config.yaml
hidden_size: 64
num_attention_heads: 3
num_key_value_heads: 3
intermediate_size: 192
norm_place: "pre"
norm_eps: 1e-06
rope_fraction: 0.75
bias: "none"
parallel_block: false
learning_rate: 0.00523
warmup_steps: 200
schedule: "wsd"
doc_mask: false
train_tokens: 88000000
dataset: "wikipedia_en"
Each number is 128 + 24 x the weight over its row's rms, rounded and kept within 0 to 255. Layers, rows and columns count from 0. The size above them is the row's rms in percent of the matrix's.

# layer 4 attention query, 96x64, rms 0.117, rows 0-24, columns 0-63
size [102  82  98 115 102  88 107  93 108  95 111 112 117 115 118 112  80 124 133 100 101 104 100 113 101]
[[142 141  94 115  93 136 107 116 143 154  95 119  95 126 115 110 123 110 117 150 103 127 144 152 160 100 127 142 141 113 106 136  86 151 112 140 112  68 134 114 173 147 120 151 172 151 129 142 160 119  78 159 148 196 109 114 133 102 125 138 129 158 128 122]
 [138 147 146 125 172  97 142 129 133 121 143 133 152 121 123 111 131 138 121 141 136  87 132 130 129 161 166 128 109 147 134 162 168 108 148 138 102 132 130 113 129  92 146 145  77 138  77 118  94 147 155  74  98  64 143 137 121 155 156 122 126 135  98 169]
 [159 119 152 140 106 149 125 129  96 116  96  97  96 136 141 175 127 141 135 110 106 135 128 128 125 135 116  88 139 118 147 102 147 129  69 122 163 136 191 147 143 183 146  89 117 160 131 131 121  95 169  94 122 105 102 112 124 117 120 118 124 125 156 156]
 [112 132 118 142  64 118 136 125 112 140 115 146  95 126 128 146 122 112 102 138 144 134 137 154 141 116 125 120 108 116 113 117  98 163  83 129 118  91 128 125 122 142 121 130 161 116 177 137 191 126  76 162 151 203 113 119 146 109 102 134 139 124 137 102]
 [140  93 105 127 157 113 117 143 128 113 160 126 148 121 129  73 111 127 178 163 131 132 147 123 159 153 127 122 156 116 111 150 173 138 150 164 112 152 155 161 134 122 121 105 103 143  94 124 114 138 167  92 102  90 115 161 168 156 145 103 124 163 111 152]
 [107 122 119 132  81  93 117 136 119 125 128 171 112 107 155 128 146 162 108 129 134 127 132 105 167 135 157 110 127  97  78 148 153 147 129 144 137 169  78 123 105  84 128 129  97  85 130 194 150 124 100 122 136 103 132 141 150 127 157 135 125 108 118  97]
 [127 139 149 133 135  93 164 137  98 122 139 157  83 109 158 152 120 128  84 124 115 128 145 138 110 105  80 150 110 123  99 124  76 155  99 127 124 122 148 132  95 149 141 127 176 112 157 158 153 121 120 119 104 136  90 145 100 141 130 122 178  84 164 127]
 [146  85  88 129 160 109  95 124 125 137 171 142  95 118 116  97  84  95 162 143 121 139 129 127 120  85 158 168 117 116  81 158 117 156 134 189  98 131 146 114 149  96 122 113 124 155 100 122 120 150 137 115 156 112 125 165 147 130 144 115 123 132 111 138]
 [114 109 124 128 171 131  86  89 183 157 126 114 118 145  92 147 136  83 118 103 114 144 128 138 120 142 108 132 138 133 160 123  91 136 153 135 112 111 132 127  67 115 141  91 119 134 117 115  82 161 154 114 116 158 104 121 157 177 156 125 126 133 154 101]
 [156 113 118 130 160 150 160 142 136 139 123 124 104 125 120 135 133  85 195 144 148 115 148 127 124 124 120 125 179 164 110 148 145 116 128 159 117 135 134 110 102 102 150 128 108 128 109  79 128 102 174  96 162  89  90 118 161  97  93 122 120 164 118 134]
 [ 98 145 137 126 111 130 121 172  86 112 123 140 129 104 153 191 145 149  92  98 110 114 145 129  89  83 120 106  99 123 131 123 127 137 145  70 129 119 127 162  94 152 127  99 145 127 131 121 116 133 129 125 125 120  95 116 125 108 119 129 130  63 182 112]
 [116 121 112 118 166 153 172 155 106 139 118  94 129  67 133 114 119 113 147 137 157 151 121 133 126 105 103  95 104 135 168 155 132 117 138 160  91 128 162 132 127 142 165 146  96 120 138  89 106 114 134 142 188 103 128 177 112 104 105 115 152 122 140 141]
 [143 121 165 142 107 139 149 103  73 131 136 120  67 120 107 148 138 117 153 122 144 175 117 133 128 130  81 112 140 121 142 119 122 116  97 151 173 133 145 140 141 200 157 113 143 140 156 155 132  93 153 130 146 120 119 124 115 128 118 146 142 185 146 128]
 [145 116 137 127 132 148 142 118 142 156 108 120 136 156 151  78 153  87 186 140 127 133 147 128 148 122 146 162 180 130 149 136 153 111 106 119 113 144 124  98 113 107  86 141 141 132 149 104 162 164 148 130 130  98 163 115 104 115  91 125  73 164 106 112]
 [118 129 143 131 144 120 128  89 175 105 143 128 148 133  88 148 112 104 138  82 131 129  83 135  98 119 156 116 117 123 112 110 113 145 124 133 132 139 140  90 147 102 200 150 127 127 131 123 117 144 140 124 163 129 123 177 155  95 100 146 170 138  89 172]
 [127 134 155 128 120 118 129 136 131 163 134 118 175 145 131 122 135 129 146 112  95 137 146 110 105 155 166 129 146 124 125 139 163 111 142 147 177 116  93 136 126 146  74 106 129 128  76 126 168  85 190 109 163 131 136  72 133 121 130 149 117 129  91 131]
 [102 174 132 130 144 128 138 164  83  69 142 125 120 135 192 125 140  80 129 167 132 130 129 145 131 110  96 118 121 176 116 106 132 117 135 130 128 137 143 167 130 147 124 103 138 156 117 112 149 125 141 136 116 130 107  97  80 118 122 114 164 138 154  80]
 [105 131 137 136  91 108 137 149 100  93 108 139 111 137 121 119 152 179  82 117 114 118 183 122 113 118  99 108  89  84 116 136 157 146  93 117 160 123 127 161  68 136 143 132 147 115 139 149 123 150 125 161 117 180 123 132 109 126 144 126 101 113 147 101]
 [ 96  96  83 115 117 122 122 119 138 127 152 150 143 153 112  78 127  92 134 143 119 151 144 129 153 112 164 153 109 151  65 106 147 133 111 168 117 124 120 118 161 106 117 148  90 100 139 128 125 143  91 138 155 130 129 148 137 165 159 143 117 117  75 167]
 [123  93 145 116 127 112  82 137 176 142  79 143 148 137 117 109 133 119 125 149 109 118 135 125 117 148 174 122 119 141 141  98 148 134 131 147 162 149 142 110 151 106 126 138 110 137  97 134  99  93 131 134 125  56 151  66 122  76 103 123 139 124 139 157]
 [104 148 104 142 139 157 113 131  80 123 107 105 123 124  82 173 117 126 154 122 158 134  77 136  90 119  88 166 100 121 132 151 149 133 113 127  92 121 147  93 119 146 126 102 112 163 118 113 170 123 157 116 120  91 137 169 124 108 109 127 157 115 156  95]
 [125 113 129 127 128  94 118 142 134  76  85 136 109 133 133 121 115 136 128 127 108 104 117 119 149  73  60 138 140 137 133 123 102 140 124 131 135 124 139 102 106 145 100 152 163 157  83 145 103 112 102 116 164 165 127  93 186 130 159 139 127 160 157 138]
 [117 120 129 124 149 127 125 105 133 104 124  79 143 116 149 125 146 112 121 104  91 174 136 177 135 152 102 197 117 142 152  95 110 145 113 114 173 100  94  80 156 140 155 118 131 113 174 125 127 111 115 141 159 130 115 157 112 124 112  92 132 135 125 156]
 [ 95 132  96 163 100 114 125 133 154 103 132 120 187 129  88 109 149 124 122 178 167 100 108 148  96 104 150 135 103 137 106 120 139 147 122 122  93 115 113 110 110 131 116 134 129 170 114 125 164 170 116 163 132 139 152 170 128 135 105 102 103  93 162 134]
 [134 118 169 131 118 125 110 173 126 107 114 115 142  98 151 129 162 120 116 119 128 130 144 154 156 149 184 165 114 135 129 114  74 115 143 136 102 120 139 126 160 141 129 139 150  70 144 119 154  99 150  68 111 124 161 115  84 143 120 160 133 117 110  98]]
# layer 4 attention key, 96x64, rms 0.124, rows 0-23, columns 0-63
size [ 86  73  99  97  98 103  97 105 116  82 113 122  92 112 103 120 144  90 120 106 104  96  89 105]
[[110 121 145 131 110 121 130 159 144 172 112 147  86 136 144 110 121  70 145 128  84 137 141 104 128 128 158 129  92 145 132 119 166 117 114 141 132 140 138 113 121 103 122 146 117 139 123 183 132 189 141 149  97 108  90 166 141 118 172  96 149  99 151 140]
 [170 148 102 128 121 107 122 151 126 104 133 122 108 146 183 153 118 109 131 137 114 152  71 143 125 170 164 115 129 113 142 132 105 135 163 123 159 140  95 145 129  93 170 127 160 103 104 100 139  85 112 110 142 135  99 118  92  97 126 145 129 172 134  99]
 [101 130 142 107 174 120 131 128 134 133 104 149 156 124 101 160  96 106 142 107 146 150 116 149 124  92 130 117 154 133 146 131 103 158 135 106 130 114 119 159 176  42 114 128 135 113 144  88 132 111 122 180 155 172 104 111 139 121 110 133 152 126 144 108]
 [109 116 134 106 152 138 165 136 146 172 139 140 126 130 135  81 111  70 140 108 116 173 140  81 118 119 110 137 110 126  97 130 153 119 138 162 142 146 132 139 126 100  98 145 110 114 100 154 124 178 129 182 130 113 126 147 139 162 170 110 118  94 158 145]
 [138 142 106 142 110 113 106 150 157 106 138 165 132 131 141 143 161 181 139 160 143 122  82 151 100 155 153 117 158 102 146 123 115 119 144 135 104  66 110 125 145 104 170 113 143 103 126  84  93 126 120  95 136 123 138  90 133 120 122 117  95 156  82 127]
 [153 100 108 114 156 124 163 117 118 205 137 142 142 139 136 108 115 116 159 122 118 112 175 153 124 118 128 124  96  90  91 102 136 136 136 190 131 127 122 107 148 155 118 106 122 137 128 168 146 162 139 125 143  99 103 188 103 136 131 126 157 122 133 132]
 [110 155 146 137  86 105 152 111 147 144 124 110 127 154 119 101 155 148 115 118 126 135 170 161 160 161 141 181 115 120  87 106 145  97 139 115 153 117 102 138 126 128 119 147 126 112 125 170 141 140  96 205 109 152 163 144 145  82 138 126 125 108 132 119]
 [161 131  87 165  80 150 110 159 128 101  74 162 110  96  90 114 138 170 122 163 141 130 125 108 118 144 143 120 153  99  97 115 138  98 137 133 133 125 103 127 118 109 160 143 155 130 113 112 113 132  87  64 135 129 163 125 126 119 101 143 100 120 118 131]
 [144 145 132 124 104 138 109 162 123  94 109 150 160 123 105 144 169 138  77 121 116 117  95 159 122 187 141 114 164 139 133 108 127 142  93  99 105 101 132 124 154 126 113 164 130 187 168 111 123 102 150 105 131 138 101 104 106 117 117 147  94 160 115 138]
 [137 153 100 170 122 183 100 124 174 154 119 144 149 100 126 126 141 119  89 138 120  98  78 166 124 119 151 118 126 145 137 123 104 120 133  83 145 119  99 149 140 119 180 137 113 112 134  96 104 120 111  86 139 113 165 109 114 166 149 113 147 105 136 146]
 [ 90  87 140 125 130 107 108 121 100 141 144 132 116 141 158 118 112 125 137 138 138 127 128 126 127 137 180  99 100 121 112 170 125 174 129 123 118  76 112 180  95 138 113  95 116 122  97 165  93 132 170 142  97 124 141 104 167 154 165 118 121 157 146 105]
 [133 133 103 174 113 168 107 159 128 113 118 136 117 106 126 114  94 154 159 157 158  99 123 116 134 110 156 102 151  94 128 102 115 100 130 113 123 106  75 116 113 111 153  98 100  97 113 138 165 120 117 107 130 141 166 128 165 169  91 138  86 141 108 155]
 [ 87 149 163 116  82 167 138 170 104 146 103 136 116  95  84 114  90 122 144 117 154 114 101 114 135 137 115 104 121 111 139 143 124 125 150 135 155 177 155 172 122 130 152 175 123 134 141 137 138 135 102 125 139 152 150 117 131 139 113  85 118  69 142 132]
 [110 144 136 155 128 122  96 142 124 115 144 117 128 113 118 165 135 112 116 147 135 130 115 148 157 152 135 130 139 156 103 132 146 122 150 146 117 144 128 130  95 117 146 139 164 110 115  65 137 163  87  91 147 134 144 134 171  78  61 132 160  96 108 174]
 [126  97 155 113 136 116 108  89 133 149 110 143 156 156 112 126 105 119 146 100 147 139 156 100 133 134 113 127 135 161 102 109 112 153 128 109 105 155 133  85 192 104 134 177  70 114 145 156 147 136  97 114 128 119 124 115 105 127 179 122  92  97 111 117]
 [ 94 140 154 100 142  92 147 150 100  99 113 147 124 150 187 169 121 160 104  91  93 108 136 152 100 111 145 118 103 112 165 154 133 125 123 138 115 135 119 133 114 154 100 141 178 126  90 116  90 135 161 148 156 116  89 120 143 110 142 125 156 129 153 115]
 [109 154 162 102 119  99 131 143 149 124 117 123 134 129 189 139 149 126 125 135 125 127 144 145 134 118 114 125  98 119 166 133 138 128 141 159 120 143 113 132 128 115 107  95 132 137 129 158 130 142 175 177  80 144 113 130 115 101 172 164 139 116 217 124]
 [123 128 111 117 143 157 116 101 128 137 141 134 147 146 126 154 174 158  95 136 153  90 143 124  77 142 155 103 129 128 166 116 145 148 102 176  87 130 155 143 103 112 177 187 152 118 130 105 126 140 131 138 103 129 143 138 112 131 122 133 148 159 127  70]
 [104 110 137  96 130 140 119 111 103 128 135 157 101 136 160 114 156 163 118 161 128 138 153 163 110 158 151 146 123 159 148 112 158 123 187 147 128 106 123 107 146  99 166 110 101 117 128 174 112 115 151 118 144  93 114 174 106 125 133 125 118  98  90  77]
 [103  99 108 123 145 107 131 114 135  97 114 123 165 152 126 147 133 149 119  88 129 154 140 141 160 139 113 148 138  81 112 165 145 123 173 157 135  82  84 160 112 147  93 121 123 152 157 126 161 106 114 162 148 136 117 107 105 144 146 121  92 113 186 135]
 [100 144 120 144  79 134 128 120 137 132 120  85 113  95 171 122  93 113 113 125 146 128 117  90 104  88 111 114  98 121 125 165 112  92 126 152 153 157  82 156 129 111 113 126 135  86 118 162 109 126 102 139  91  85 106 109 117  94 122 127 100 159 138 155]
 [146 106 158 133 130 139 162 153 138 117 143 129 136 141  86 144 119 101 124 169 100 166 131 126 119 143 133 117 125 108 165 138 109  92 131 108 130 107 123 192 156 127 150 101 140 148 160  96 109 106 166 103 155 180 118 116 116 121 151 161 127 120  93  76]
 [137 115 131 144  80 149  84 120 152 166 170 111 101  86 117 140 173 152 119  89 150  88 152 130 195 146 112 175 132 128 126  94 152 106 136 136 104 118 123 134 146 119 103 132 102 158 104 150 124 150 119 154 149 133 115 142 148 111 141 119 133 122 111 114]
 [145 104 128 127  84 111 153  98 139 126  86 106 125 118 121 137 138 129  95 148 138 148 120 144 137 105 127 121 147 103  92 149 168 136 137 165 102 120 111 112 153 114 158 118 108  77 145 119  99  81  69 113  94  90 123 112 128  96 110 162 147 156  97 128]]